Part of a small language model's weights.
Training: a variant of SOAP for these matrices, 175M tokens, 2672 steps.
Each number is 128 + 24 x the weight over its row's rms, rounded and kept within 0 to 255. Layers, rows and columns count from 0. The size above them is the row's rms in percent of the matrix's.

# layer 4 MLP down (transposed), 640x128, rms 0.128, rows 579-605, columns 0-127
size [ 97  90  98 105  90  93 106  99  94  96  95  96  82  94  93 109 103  89  91 103 111  83 103  91 100 109  89]
[[123 116 121 135 107 135 118 143 157 121 121 115 112  80 119 113 102 133 129 159 137  84 102 129 129 128 116  94 137 119 153 138  80  86 143 166 157 155 131 128 167 102 131 141 129 152 128 116 123 110 122 117 139 151  92 132 129 100  87 151 114 171 130 127  87 155 131 119 129 107 109 130 124 105 114 141 150 110  74 167  81 148 145 101 132  85 114 112 165 120 122 140 148 131 103 136 159  66  96  59 133 137 151  89 100 135 126 119 113 148 116 103 168  88  81 174 119 117 124  84 134 135 121 114 103 121 125 113]
 [123 180 149 114 131 117 103 133 165 108 149 105  86 111  86 155 152  83 149 150 154 153 143 144 122 125 145 130 108 159 136 121 115 144 148 111 151 126 142 158 142 149 133 132 148 143 146 115 138 140 161  77 144 145 106 130 111 151 157 144 136  92 190 105 102 140  81 148 115 148 151 113 154 158 170 114 161 106 134 117 108 143 151 151 139 117 104 112 141 173 102  90 147 136  78  98 136 149 136 200 119 137  55 123 117 117 112 110 118 136 133 128 113 134 114 139 124 164 150 147 122  92 142 114 109 133 121 127]
 [113 123 145 138 136 151 118 146  95 115  90 157 155 125 130 147  79 160 114  84  95 141 128 102 128 120  78  97 182 105 135 117 132 138 147 123 105 142 126 120 148 135 148  98 121 104 143 112 124  96 146 165 162  99 122  91 133 122 133 129 151 124 179 142  67  79 120 138 140 111 159 132 135 130 120 137 132 146 125 195 120 137 148 131 145 137 116 124 106 122 125 132 121  70 114  69 123  92 113  74  96 138 128 127 112 142  80 116 120 176 108 103 130 143 128 141 159 144 102 121 153 129 119 113 130 168 153 139]
 [ 96 157 107 140 142 158 150 160 153 106 164 115 135 147 130 118  93 131 110 139 114  56  85 130 122 159 107  92 144  93 110 156 103 112 109  72 127 123 135 131  73 132 118 130 137 130 133 112 113 104 145 114 125 121 123 152 155 131  65 120 154 121 147 116 141 134 136  85 102 118 153 136 106  86 120 164  89  96 119 113 132 104 108 150 116 101 130 132 130  87 112 100  84 127 141 113 151 123 136 145 146 147 165 162 104  86 167 120 164 133  84 120 152 135 109 156 108  98 146 161  97 104 124 132 139 118 121 143]
 [123 173 165 102 144 148 124 106 131 161 151 152 149 156 148 111 112 148 131 110  86  81 149 104 151 137  64 171 162 189 119  93 112 105 165  88 162 151 113 128 103 147 124 154 127 145 148 119  97 131 161 146 165 126 131 123 112 123 148 122 134 109 141 103  73 103 139 134 137 152 143 140 125 138 161 133 134 145  73 132 120 109 113 133 137 120 114 132 105 134 144  98 110 134 140 113  71 119 186 139 104 139 150 148 163 141 122 129  74 144 118 142 101 135 109 166 142 126 143 131 113 108 120 170 135 131 128 119]
 [141 150 136  98 120  91 105 142 118 121  79 135 124 103 115 118 150 144 149 141 160 115 170 143 143 141 138  95 113 131 169 105 135 170  94 116 156  83 158 115 111 147  88 152 112 140 131 132 107 154  82 147 132 114 125 126 111 146 152  64 171 114 128 155  92 132 129 119 121 121 102  77 123 102 127 147 118 108 104 146 120 114 130 138 106 122 108  91 140 131 143 119 112 137 159 190 147 163 167 144  88 115 162  93 141 108 128 146  81 144 171 148 135 104 123 103 117 150 100  95 141 158 129 167 138 109 124 117]
 [123 160 117 143 141 107  97  85 125 112 160 107 128 111 143 101 113  73 141 126 152 123  94 121 136 128 144 146 103  62 118 154 123 109 113 177 171 123 157 139 125 121 112 115 124 138 110 101 152 131  95 127 124 108 153 146 161 146 141 113  95 173 125  94 132 101  63 172 114  76  80 117  93 125 111 124 119 154 127 157 119 128 134 101 134 125 117 108 136 116  99 126 155 124  61 147 145 159 100 140 137 130  92 158 133 118  91 139 133 172 100 161 149 125 135  86 125 159 142 131 114 138 129 147 105 129 117 126]
 [119 101 137  98  98 101  85 107 120 179 160 122 152 112  74 128 108 169 145 154  88 139 111 116 111 157 103 124 135 146 113 143 150 151 164 154 168 120 117 158  93 150 130 111 115 113 164 126  96 106 108 144 130 133 101 177 154 133 129  77 111 104  98 104 106 127 120 136 154 135 184 119 146 148 130 125 166 169 136 105 133 157 139 157 134 126 111 140 139 114 149 133 127 123 136 127  97 132 155 133 160 158 118 110 174 111 106 134 198 119 108 108 117 123 188 127 111 131 117 132  97 119 129 157 161 128 131 109]
 [142  88  99 101 159 143 120 150 158 119 128 118 138 107 112 110 127 100 130 120 123 103 159 131  85 119 132 117 132 122 117 150 141 184 147 100 115 103 117 140 118 115 127 145 108 103 109 150 102 172 110 137 150 144 158 145  91 123 136 108  90 110 123 150  99 127 175  93 129  96 139 141  82 112 125 114 129 101 144 139 121 147  99 152 120 112 151  79 165 135 107 149 133 130 116 116 143 151  87 162 157 146 128  65 109 127 177 104 132 132 195 123 148 139  94  82 121  96 126 112 170 162 143 121 162 137 158 111]
 [ 95 142 113 163  86 126 144 175 109 113 149 134 149 131 115  85 121 135 119 103 139 115  87 142 153 136 135 106 147 123 105 168 155 156  99 135 124  99 134 100 119  93  99  62  77 136 160 111 122  83 137 143 102 109 150 147 101 144 155 115 107 113 134 158 147 113 130 105 134 141 124 147 105 120 114 174 117 121 129 133 124 175 170 159 103 185 147 118 157 159 143  86 132 122 141 123 116 133 120 122 125 147  68 126 139 101 125 146 140 101 103 100 135 108 122 135 123 135 135 127 178  98 136 113  71 125 135 152]
 [152 115 126 120 140 145 129 110  78 149 111  94 138  88 155 138 119 117 119 120  99 158 146  88 136 142 133  94 137 165 110 162 134 164 120 101 161 116 116 131 133 115 131 115 154 130 107 113 109 107  99 131 127 134 136  96 123  98 134 162 126 149 129 111 123 102  81 105 118 169 131 149 142 124 105 121 144 120 111 167 117 126 113 107 168 136  70 138  95 102 143 147  98  95 181 151 105 166 144 116  74 143 118 128  88 123 139 124 181 124 143 138 122 149 167 135 145 168 104 132  61 136  81 103 120 138  93 130]
 [128 139 105  97 122 164  76  97 173 117 147 148 106 121 126 163  86 112 122 162 126 131 111 111 133 106 122 116 111 122 109 148 173 128 123 111 122 139 134 137 153 106 103 144 129 134 124 102 135 117  91  88 134  66 128 142 156 147 155 160 132 117 131 150 127  72 149 162 137 140 137 142 106 147 121 127 147 141 147 137 100 112 154  98 125 105 140 126  87 109  97 174 127  63 146 143 144 106 122 138 106 139 112 108 159 174 146 109  96 109 129 151 118  70 143 153 130 115 118 157 173 176  94 152 120 107 100 129]
 [153 115  93 119 106 138 184 131 113 157 142 132 120 120 104  75 152 101 105 105  95  84 121 166  94 129 152  91 128 110 112 110 158 119 131 112 142 154 128 151  84 136 126  98 106 127 135 140 105 148 120 122 143 125 140 121 130 129 174  73 132 122  90 123 120 104 165 135 150 147 130  91 128 126 136 126 115 123 183 102 125 129 145  95  96 128 194  95 148 126  74 131 112 115  93 127 137 118 120  99 138 140  96 159 118 101 105 125 119 139 132 128 135 133 110 117 132 137  90 176  96  86 154 126  78 125 137  89]
 [107 157 137 114 138 160  82 176 131 136 134 126 140  94  90 109  93 128  76 119 143 150 105 122 111 147 134 178 155 125 149 158 108 122 179 155 129 130  99 154 136 127 180  83  91 132 128 107 129 121 103 123 121 115 106 112 134  99 120  86 103 106 137  98 119 128 104 123 107 154  85 139 155 110 148 169 117 170 117 118  98 137 127  80 135 127  98 124 116 105 139 164 126 108 127 145 114 135 109 123 120 135 141 184 136 133 135 113 113 106 138 144 113 104 144 142 101 106 192  71 160 141 119 154 130 137  93 124]
 [138 111 113 121 142 154 138 116 115 107 138 143 147 116 103 147 176  81 119 128  75 109 108 150  97 128 202 122 130 124 152 113 103 127 133 105 167  93 143 107 153 132 133 139 100  98 145 110 148 128 124 138 118 137 187 111 109 122 140 144 142 119 107 101 130 106 164 103 122 151  94  95 173 141 146  88 132 133 123 123 146 123 108 121 142  91 101 162 116 144 157 110 102 174 104 111 140 103 112 150 165 128 162 116  65 132 149 168 108 137 135  79 111 125 130 136  95  99 102 150 116 128 139 129 111  82 100 131]
 [140 132 135 148 104 107 111  97 111 183 127 151  68  96 131 101 142 124 128 139 118  72 115 108  80 139 104  96 164 128  86  97 105 100 131 122 130 117 155 122  93 159 140 129 132 166 126  83  96 151 111 163 143 110 122 116 133 111 101 166 144 121 154 162 142 138 143 107 139 112 146  93 148 162 104 127  92 133 139 143 163 116 117 138  79 119 125 151 147 100 145 135 125 125  96 122  65 113 127 125 141 204 127 103 127 125 130 127 153 131 113 135 136 127 136 125 132 160 140 120 138 135 161 112 127 193 115 127]
 [112 126  86 107  97 132 118 132 108  98  96 139 101 109 156 121 108 118 107 148 131 124 139 118 120 133 127 139 116 118 149 137 140 166 153 108 121 164 182 151 168 147 141 116 142 120 109  72 122 173 142 101 132  91 122 125 118  74 110 123 144  95  70 141 113 145 143 170 125  99 106 147 156 121  81 159 129 105 120 130 119 108 131 121 120 113 118 172  98 105 126 132 106 111  89 194 127 168 142 122 125 122 131 103 174 121 143 120 128 127 203 132 123 154  97 133 145 116 160  75 137 110 120 112 141 137 122 133]
 [141  89  91 143 134 128 125 130 110 120  71 133 120 101 135  96 126 139 168 115 115 159 139 119 110 113  92 144 102 134  77 158 121 163 119  85 142 107 115 170 135 177 105 115 147 150 134 166 104 143 177 125  95  43 105 143 121 157 148 133 138 129 110 112 112 134 105 141 162 137 109 104  90 120 137 128 132 113 173 136 150 137 123 116 126 154 157  82 124 148  88 110 135 147 164 144 110 131 148 134  85 151 109 142 163 124 118 109 110 113 134 133 137 141 110 154 117 148  67 149 122 107 123 137 122  96 138 140]
 [115 164 170 131 168 111 129  93 121 139 156 153  82 128 145  83  83 119 115 122 125 106 117 114 119  97 164 143 130  85 171 142 171 136  92 143 112 136 121 149 115 110 139 121 142  72 122 129 145 163 125 137 130 138 109  99 101 163 132 133 160 142 137 123 111 142 172 115  74  97 136 117 129 143 131 186 148 145 130 105 143  70 145 118 137 114 135 119  89 130 138 132  71 130 113 118 136 127 118 153 103 131 149 131 102  93 113  98 136 164  74 133 107 153 125 102 131 120 149 148 119 126 137 168 153 132  98 159]
 [125 127 121 112 100 130 164 124 197 105 141  99 140 144 166 133 144 106 145 107 128 153 132  93 121  99 130 145 154 117 146 169 131 133 160 142 134 122 174  59  89 119 100 165 183 131  94 102 138 174 117 179 114 108 157 137 136 132 133 140 112  95  92  90 114 164 147 139 106 103  94 102 152 103  74 146 137 180 132 134 113 121 160 102 102 118 126 106 129 148 136 106 124 121 119 121 136 132 105 105  81 125 157 146 100 130 111 122 149 126 127 129 155 172 116 118 128 151 114 117 144 123 154 136 116 144 144 140]
 [ 95 108 144 149 111 115 133 125 125 160 123 120 131 110 155 137 163 106 121 134 146 146 110 148 126  95 130 117 146  98 116 115 138 117 108 151 146 143 130 138 128 105 133 129 171 145 135 130 126 142 131 142 115 141 128 109 168 122 113 138 123 124 152  92 181 182  58 154 120 129 151  89 146 124 114 186 101 117  97 103  43 150 100 142 121 120 145 142 141 172 124  92 178 140 103 132 127 167 155  68 125 125  91 123 139 155 155 133 121 103 135 131 149 143 140 121  77 148  90 108 123 112 118 135 118 149  96 107]
 [117 120  97 145 147 102 112 131 123 155 143 151 129 158 137 171 152 123 149 145 127 124 107 104 106 115 170 102 118 153 125 109  91 106 127 166 101 113 129 126 141 176 117 151 136 113 102 149 132  99 117  77 116 133 170 134 164 108 159 102 141 111 144 169 123 138 113 123 122 143  99 111 133 142 137 101 119 146 158 103 109 123 166  95 133 153 141 104 132  73 157  99 129 101 173 128  99 133 126 145 119 135 148  49  98 136 133 143 148 126 110 106 136 115  97 119  72  84 104 123 162 149 127 123  82 157 111 166]
 [ 90  99 131 147 126 139  99 135 142 141 132 118 128 111 121 154  83 122 161 135 174  95 143 116 119 114 163 107 103  86  78 132 140 132 133 151 136  92 125 131 117 113 143 142 100 121  93 162 146 168 143 161  91 133 114 130 128 132 115 147  77  88 108  99 140 138 138 131 115 148 119 178 165 144 129 166 100 104 154  99 110 162 120 127 107 131 125  83 150 122 160 121 196 152 161 108 145 101 150  87 127 128 131 152 111 133 106 147 169  92  77 138 122 134 124 147 125  99 154 160 135  95 149 113 135 105 130 108]
 [154 131 106 140 124 148 142 159 158 151  73 141 150 111 141 156 117 146 112 154 181 120 122 143 105  95 153 159  89 102 121 120 129 159 148 136 133 128 102 124 116  73 119 130 116 115 105 135 107 148 169  89 148 133 182 112 132 159 172 132 119 117 148 130  98 130 144 107 144 109 171 124 139 129 167 142 127 112 119  71  93 151 137 122  89 187 104 117 117 108 111 113  93 116 131 170 126 112 115 139 128 143 124  98 108 159  96 131 143 122 160 109 118 100 164 156 101 129 143 148 157  88 102 157 130 107  92 132]
 [134 116 105 135 142 114 117 147  92 158 134  81 123 105 119 182 143  96  85  84 186 125 115 191  98  96 127  70  80 158 152 129 127 142 108 125 142 145 134 101 148 161 116 133 106 122  93  76 107 123 143 138 147 136 148 146 164 131 157 116 117  95 113 122 152  94  98 152 139  80 135 127  97 117 139 142 126 100 146 111 102 115 144 148 116 151 124 131 118 171 126 115  83  89 134 148 154 105 138 126 124 148 101  93 138 110 154 112 126 119  82  94 134 124 139 152 127 143  90 129 132 116 127 134 108 147 136 130]
 [162 129 115 144 112 145 166 106 119 116 166 144 160 130 152  97  99 120 170 146 139 167 145 122 122 110 182 154 174 143 167 108 149 138 142 155 122 124 132  89 120 147  82 151 188 123 155 113 149 139 116 119 121 130 123 126 173 138 110 124 150 161 134  87 131 148 114 106 150  96 124 136 142 116 110 103 137 134 181 130 137 148 104 138 130 141  98 171 137 101 145 121 137 167 126 105 107 124 180 182 144  93 130 130  99 115  96 131 151 144 110 150  74 136 149 133  91 130 104 122 124 107 103  96 128 143 162 152]
 [101 106 130 125 137 120  98 142 172 120 144  96 128 156 117 122 105 131 139 112 170  96 112  91 125 133 109  96 155 120 126 115 142 116 134 101 139 100  85 144 158 140 124 142 149 128 171 160 145 143 138 128 151 171  80 137 140  57 103 152  96  63 136 151 139  96 117 104 123 132 147  95 113 125 133 127 147 117 174 103  89  96 147 173 143  84 114 132 148 137 108 115 164 144 142 191 140 104 102 141 136 130 109 147 107  93 112 111 167 116 157 109 138 120 136 131 120 127 123 115 107 137 109 152 146 164 163 117]]
# layer 4 MLP up, 640x128, rms 0.134, rows 580-606, columns 0-127
size [105  99 120  98  91 106 103 102 103  94  93  91 105 106  95 102  88  99  92 113  89  95 105 107 106  99  86]
[[141  76 104 155 128 163 115 142 122 160 117 140 159 145 162 130 109 138 121 105 127 144 158 138 140 138  99 149 147 105 150 139 148 142 111 163 164 145 132 113 122 104 160 144 116  88 118 119 136 147 100 151 114 101 163 155 164 107  86 126  99 152  91 121 182 127 136 122 149 149 138 125  79  93  97 145  79 138  98 162 118  96 117 120 100 121 115 167 130 137 132 150 108 142 131 174 137  94 130  94 120 105 182  92 121 110 187 143 113 102 112 148 160 119 129 116 153 106  94 140 108 150 116 150 124 133 162 107]
 [167 115 122  99 124 131 131  95 163 166 129 111 120 158 134 123 172 114 125 153 156 129  99 117 119 126 128 158  83 155 141 105 163 144 120 120 100 114 165 112 124 153 163 170 127 126 133 131 129 141 162  89 140 155 165 152 137 135 126 155 149 111  86 102 179 177 137 147 144 156 158 126 135  87 148 129 124 177 103 127 121 123 114 116  77 162 155 141  89 147 138 117 105 137 145 128 194 127 141 155 149 115 149 111 160  90 116 145 125  88 143 108 116 130 115  78 151 114 157 124 129 111 123 115 124 123  95  96]
 [131 118 141 138 133 166 105 122  87 165 119 153  90 135  83 157 126 128 139  94 104 174 150 138 173 138 120 110 139 121 156 137 108 126 153 123 153 100 106 133 191 119 131  71 149 139 115 113 134 146  97 133 120 159 123 118 112 107 154 144 129 145 133 117 150 118 142 116 113 126  81 107 123 174 156 119 142 100 133 140 121  94 117 118 156 127  99  89 114 131  91 133 149 110 129 137 115 106 121 131 124 127 101 123 102 159  43 128  79 133 135 173 120 129 120  76 153 139  90  86 147 145  99 130 121 109 157 131]
 [116 105 114 147 146 113 150 128 129 111 112 145 102 107 168 101 110 139 162 135 145 127 138 131 118 129 149 105  82  67 106 162 130 167 107 114 126 112 128 156 152 125  99 117  79 179 121 147 149 123 121  88 153 127 128  99 134 130 131 131 125 141  84 126 192 139  96  90 126 147 137 147 154 128  73  77 143 141 107 129 124 113 148 128 140 135 177 119 161 121 115 170 132 109 141 134 157 102 121 118 126 142 117 136  84 116 162  72 158 170 123 120 132 138 154  79 107 149 118 107 117 139 145  92 160 140 139 142]
 [117 104 145 159  89 148 151 124 121 129 169 132 119 142 120  97 107 111 130  99 138 156 128 118 111 130 129 114 121 113 112 164 155  50 129 138 115 140 106  89 100 111 135 113 132 118 107 112 165 107 154 133 135 125 167 112 142 143 134 178 136 129 127 163 163 120  97 135 136 133 147  78 141 146 145  98 179 115 137 132 116  99 143 111 148 122 134 135 139 129 110 121 110 154 134 100 108 103 115 129 133 109 111 168 114 153 140 127 173 127  94  84 143 127 131 142 172 102 143 131  67  52  85  95 110 161 155 131]
 [129 146 146 118 126 162 121 123 125 149  58 115 126 121 142 132 101 127 122  88 136 157 131 154 125 156 125 149 128 139 159 126 105 111 144 108 128 135  90 132 138 131 125 144 145  94 162 156 171 152 130 119 117 104 112 140 125 113 122 133 140 140 138 118 115 125 155 113 142 162  87 154 136 145 148 162  50 134 117 116 104 131 118 165  99 101 136 154 110 138 148 130 117 106 138 167  85 131 112 104 115 166 141 152 103 126 126 192 118  99 161 164 124 113  90 137 167  80 156 152 175 141 131 171  93 106  99  92]
 [131 122 132 124  90 134 130 138 115  87  87 104 116 141 106 156 131 115 116 154 123 111 113 139 118 134 156 149 110  97 120 106 125 177 122 126 105 129 107 100 178 181 186  88 112 163 117 127 117 125 145 131 105  91  93  83 117 143 134 120 150 119 194 133 143 122 160 175 117 149 110 155 128 125 144 175 116 102 177 101 111 150 103  93 135 134 125 139 123 137 124 144 106 138 112 110 152  89 123 102 126  87 152 161  93 134 125 114 105 141 143 122 114 152  82 171 142 121 123  92 133 171 129  92  97 127 122 126]
 [157 151 134 206 107 120 134 122 141 151 128 131 122 144 150 113 155 143 148 112 135 158 116  83 133 122 130 130  88 136 126 143 139  73 137 138 134  90 127 125 137 154 160 125 154 157 101 133 127 125 142 136 125 129  89 120 179 171 127 152 149 106 127 124 167 111  92 150 124  97  73 111 159 150 140 136 103 134  99 170 158 103 138 119  89 169 133 118  89 106 156 121 109 143 129 142 105  92 148 135 166 119 129 132 129 124  90 144 134 114 172 121  99 110 148 101 148 147 143 161  74 114 134 139 134  89  88 103]
 [136 115 149 103 136 133 171  91 166 149 148 113 133 112 134  84 116 135 133 129  46 125 116 126 151  93 103 168 134 100 166 160  91 124 125 135 157 120  67 134  81 135 154 141 137  83 107 118 144 166 116  91 113 141 107 103 170 122 131 161 139 109 117 121 132 115  96  72 102 151 115 156 117 118 115 129 167 119 113 152 145 148 140 118 144 110 125  99 144 142 162 125 148 118 117 149 160 125 107  87 116 120 115 144 121 152 121 104 129 169 149 145 154 126 100 115 145 131 110 136 123 160 163 112 169 154 100 125]
 [ 85 163 143 152  61 114 144 134 134 143 137 130 102 112 119 111 148 152 117 115 134 100  62 133 110 165 120 202 134 155 148 103 137 173 157 160 117 173 117 130 134 155 100 138 151 125 126  95 154 136 125 137 125 101 118 127 149 145 129 120 100 117  96 134 158  91 179 169 118 152 120 127  85 138 113 118 107 117 155  99 130 106 145 161 149 133 124 128 150 194 148 133  92 135 136 121  93 112 123 132 147 131 148 122 132 120 134 135 106 114  88 134 110 152  99 140 147 113 118 156 165 152 158 131 104 137 132 161]
 [104 125  96  82 131 116 128 134  63 127 114  93 142 110 140 101 142 168 157 144  83 179 128 106 147 160 112  95 147 136 156 166 111 115 132 159 113 130 131 124 137 126 150 136 113 156 171  93 127 110 156 160 107 131 145 159  72 129 117 113 108 125 123 124 176 133 114 146 124 126 127 153 119 125 150 130 141 117  58 125 141 125 132 157 139 153 149 158 142 127 127 128 124 131 113 142 130 174  94 106 143  90 128 124 168 128 116 109 162 115 129 126 106 179  96 126 139 126  58 121 133  88 159 144 137 156 132 106]
 [120 108 120 127  91  75  70 107 135 102 146 142 108 123 144 135  91 128 134 128 132 186 152  58 169  91 113 158 144 162 116 128  91 119 142 188 134 121 125  97 143 132 135 138 166 108 102 125 143 110 106 170 138 115 111 141 130 131 138 145  86 118 159 174 155 158 102 150  97  73 110 156  93 138 161 138 143 103 118 153 145  57 140 136 135 150 102 136 121 122 138 101 131 129 135 127 120 125 128 153 137 116 145 116 154 131 157 116 149 100 132 125 123 116 126 108 143 125 137 101 141 165 115 113 148 146 125 156]
 [ 90 110  70 117 111  97 138 103 148 128 152 135 101 173 132 113 173  74 200 162 107 135 124 107 107 133 100  87  79 132 105 108 151 135  72 106 153 145 158  96 107 124  86 154 153 162 154 143 104 120 160 114 144 131 136 130 107 155 113 138 126 161  90 145 136 149 123 123 147 124 149 121 108 123 147 122 128 141 125 126 164 122 116 166 138 122 164 136 157 155 141 101 116 160 136 101 169 121 138 138 148 117 138 109 124 123 118 140 107 110 104 109 130 139 147 136 153 131  79 132  88 144 137 112 141 101 146 169]
 [126 141 102 161 144 117 127  84 122  93 137 117 127 144 132 107  95 155 162 134 138 167 124 112 143 107  70 148 152 152  82 117 174 144 130 155 126 118 139 123 129 137 112  82 119 136 112 137 123 121 164 127 143 149 129 123 136 114 111 122 110 174 115 104 132 171  90 143 131  92 168 167 106 130  89 138 120 135 120 144 147 129 103 116  94 167 173  96 132 127 127 134 120  67  82 154 129 144 144  81  75 124 103 143 155 143 153 126 122 133 121 127 153 139  88 108 127  93 152  98 108  87 158 156 147 152 139 116]
 [112 171 166 139 115 134 168 136 164 130  98 138 120  96 100 127 143 124  94 117  97 108 136 138 129 179 111 156 129 139  67 169  76 134 135 115  99 120 130 136 119 130  94 125 138 122  71 149 113 169 123 145 102 135 121 190 128 103 114 146 117 133 110 149 121 124 155 157  93 112 144  88 110 129 115 142 121 109 103 134 148 143 126 135  96 151 126 138 148 132 132 147  84  99 118 138  94 139 157 137  92 102 126 147 169 139 164  95 134 165 136 129 165 147 141 171 107 152 161 165 122 138 172 117 115 139 100 138]
 [127 134 136 131 145 127 134  75 142 151 130 127 171 151  81 124 149 119 133 148 145 111 122 122 185 104 152  91 131 144 134 127 169 151  76 134 142 142 102 130  98 134 143 163 127  96 122 126 167 113  83  85 137 159 148 127 121 126 125 109 160 112 157  94 122 131 105 104 104 129 146 107 125  98 112 120 150 165 104 115 110 103 125 143 145  86 106 123  99 156 133 158 166 152 184 120 102  90 160 154 129 154 107 134 113 137 101 159  96 125  59 168 119 128 125 108 136 111 113 114 117 148  80 126 133 122 146 153]
 [107 123 127 127 130  92  79 106 135  92 193 114 143 107 140 160 111 138 124 135 122 150 162 139 180 117 143 103 148 133 162 115 132 128 124 160 108 181  83  80 123 163 112 122 129 132 139  99 127 120 166 130 132 129 131 107  69 142 133 131 152  97 171 105 130 166 144 114  99 115 154 137 137 117 157 151 145 149 162 141 114 179 107 113 124 114 139  86 111 124 115 159 133 108 150 119  97 180 122 169 140 114 166 147 109 129 120 117 124 112 108  94 111 132 151 161 142 131 125 112 123 163 124 121 102 165 174 135]
 [120 123 103 137  78 118 162 127 150 103 108 120 128  72 119 157 142 151 150  94 133 159 158 140  91 140  98  89 147 140 132 125 100 126 132 120  83 122 151  66 138 112 123 135 143 104 130 149 126 149 121 140 159 140 125 154 153 109  64 140 102 138 100 148 148 138  69 144 165 126 134 134 118 144 147  99 109 170 116 152  98 154 130 116 111 112 143 149 135  92 142 146 149 127  89 151 155 116 147 101 160 119 118 102 156 162 205 102 105 126 151 107 126 122 106 107 128 113 117 175 123 139 121  97 119 114 123 127]
 [ 94 148 119 153 132 146 131 109 170 136 104 123 130  91 121 135 111 149 113 134 154 124 139 133 160 153 151 102 114  86 126  67 156 102 103 119 119 161 118 152 150 137 140 158 113 132  88 118 114 130 138 112  76 127 173 171 148 149  98  97 177 129 135 150 160 118  84 157 150 151 128 122 110  97 134 118 173 110 131 126 136  91  84 138  92 121 110 155 136  89 124 129 164 102 140  99 108 143 102 137 145 129 129 149 177 120 161 130 104 109 138 103  98  89 106 141 111 143 113 146 100 113 137 127  99 186 120 121]
 [114 166  99 125 111 126  72 121 156 123  97 135 146 111 125 100 153 142 126 100  91 148 116 160 105 156 111 119  97 131 116  86 162 130 126 185 138 126 103 125 120 108 123 171 130 127 125 148 159  91 168 113 149 114 153 123 143  89 130 174 127 150 154 122 124 134 155 112 151 143 107 142  71 122 170 121 165 106 124 124 108 100 105 140  96 104 125 120 112 104 126 154 122 132 110 159 191 150 125 161 118 167 135 164 132  91 136 105 125 107 120 128 133 145 153 111  98 171 150 126 138 132 156  93 112 176 135 160]
 [127 127 101 149 143  91 150 101 113 126 141 149 123 124 148  77 127 132 101 118 105 139 125 138 152  89 123 147 150 121 167 113 136 141  87 120 127 116 119 155 130 117 177 102 104 119 149 159 119 170 133 127 138 124 139  98  95 151 148 137 109 136  93 116 145 110 117 127 161 103 128 147 126 139 153 110 167 197 125 134 144 133 105 129 135  95 152 180  91 163 162 110  87 127 116  96  74 120 144 145 110 102 132 101 129 121 141 100 106 111  94 130 158 158 148 102 146 167 123  95 142  65 117 127 174  99 143 146]
 [157 132 123 175  66 102 145 143 146 116 126 120 127 125 116 149 126 101 127 107 122 114 136 107 129 128 172 122 113 129 102 136  99 135 130  72 159 137  84 108 144 113 158 139 165 156 156 167 105 110 141  92 112 177 159 118 135 126 155 142 125 154  97 123 181 109 136 108 154 126  79 160 140 131 108 151 124 128 114 145 143 156  81 140 118  92  89 164 121 138 119 132 144 152 160 158 138 164 128 136 134  95 108  89 129 175 109 152 110 166 106 108 131  85 165 109 133 121 118 122  91 139 142 109 140 162 130 139]
 [156 112 113 139  98 123 122 109  94 115 177 124 119  85 113 122 139 105 152  99 105 128 145 127 152 137 100 104 145 104 154 127 147  58 124 136 127 106 133 135 130 156 105 158 147 142 175 110 178  87 147 183 113 114 108 146 134 114 122 114 103 128  65 136 171 120 146 151 136 150  93 125 104 105 117 114 107 122 110 186 161 133 152 130 179 112 126 130 125 136 135 147 129 163 123 110 115 156 149 123 135  69 142 112 126 151 143 149 123 145 110 147 134 127 110 125 147  75 103 110  94 126 143 125 144 141 176 107]
 [ 80 134 181 134 121 141 116 103 175 138 123 128 136 110 101  88  98 129 155 146  62 128  96 122 129 168 107 147 146 111 121  79 120 160 100 140  98 121 142 129 136 121 121  97 138  76 157 118 122 119 127 120 129 144  62 147 110 113 149 129 146 120 133 145 136 126 175  94 181 156 128 168 133 112  98 100 108 153 131 161 170 144 123 165 103 113 125 125 120 108 100 140 149 166 124 119 129 116 158 121 101 117 130 144 115 131  96 133 111 152 155 135  93 127  97 178 143 101 118 118 142 124 124 165 151 114 146 103]
 [114 132 112 140 161 122 173 100 130 121 103 171  91 126 108 148  72 147 144 124 124 106  98 142 138 119 134  53 113 131 134 127 125 133 119 121 109 116 100 160 156 134 128 106 136 126 130 128 140 131 159 147 136 155 122 121  63 134 147 118 209 115 131 135 122 136 108 125 145 147 157 175 162 103 118 107 114 120 157 102 177 130 156 127 118 107 118  70  88 155 130 118 105 123 113 135 145 140 176 132  93 119 112 142 109 142 118 131 150 142 115 161  85 120 141 132 134 121 124 134 170 156  97 186 128 110 133 137]
 [170 140 119 102 109 134 152 160 103  84 113 153 141 102 148 139 115 143 132 124 106 186 107 163  79 128 156 138 116 133  88 128 124 144 154 135 126 113 148 115  80 100 171 136 124  95 123 120 160 161 104 122  98  91 145 144 118 175 127 140 161 173  87  97 108 123 131 148 102  91 117 151 153 113 123 153 124 102 123 136 144 136 109 105 121 122 158 122 119 113 153 150  94 143 118 115 112 171 159 109 137 117 127  96 152 180 132 137  99 129 139 151  72 118 156 115 156 117 136 125 178 127 114 143  91  99 143 111]
 [145  91 117 198 134  87 123 120 131 124 107 108 140 111 150 166 161 132 118 177 111 113  79 119 148 125 104 136 171 160 131 133 116 111  80 114 146 111 140 153 114 141 114 142 167 113 127 117 156 147 133 142  83 122 162 180 153  78 105 137 191 122 116 171 155 120 129 148 159 145 104 140 128 107 129 135 125 133 145 122 144 136 129 101 105 144 116 162 117 127  97  89 143 111 132 156  96 110  82 111 146 126 127 143 119 141 110 152 138  85 121 168 117  99 107 116 167 128 112 124 133 138  87 125  82 141 121 117]]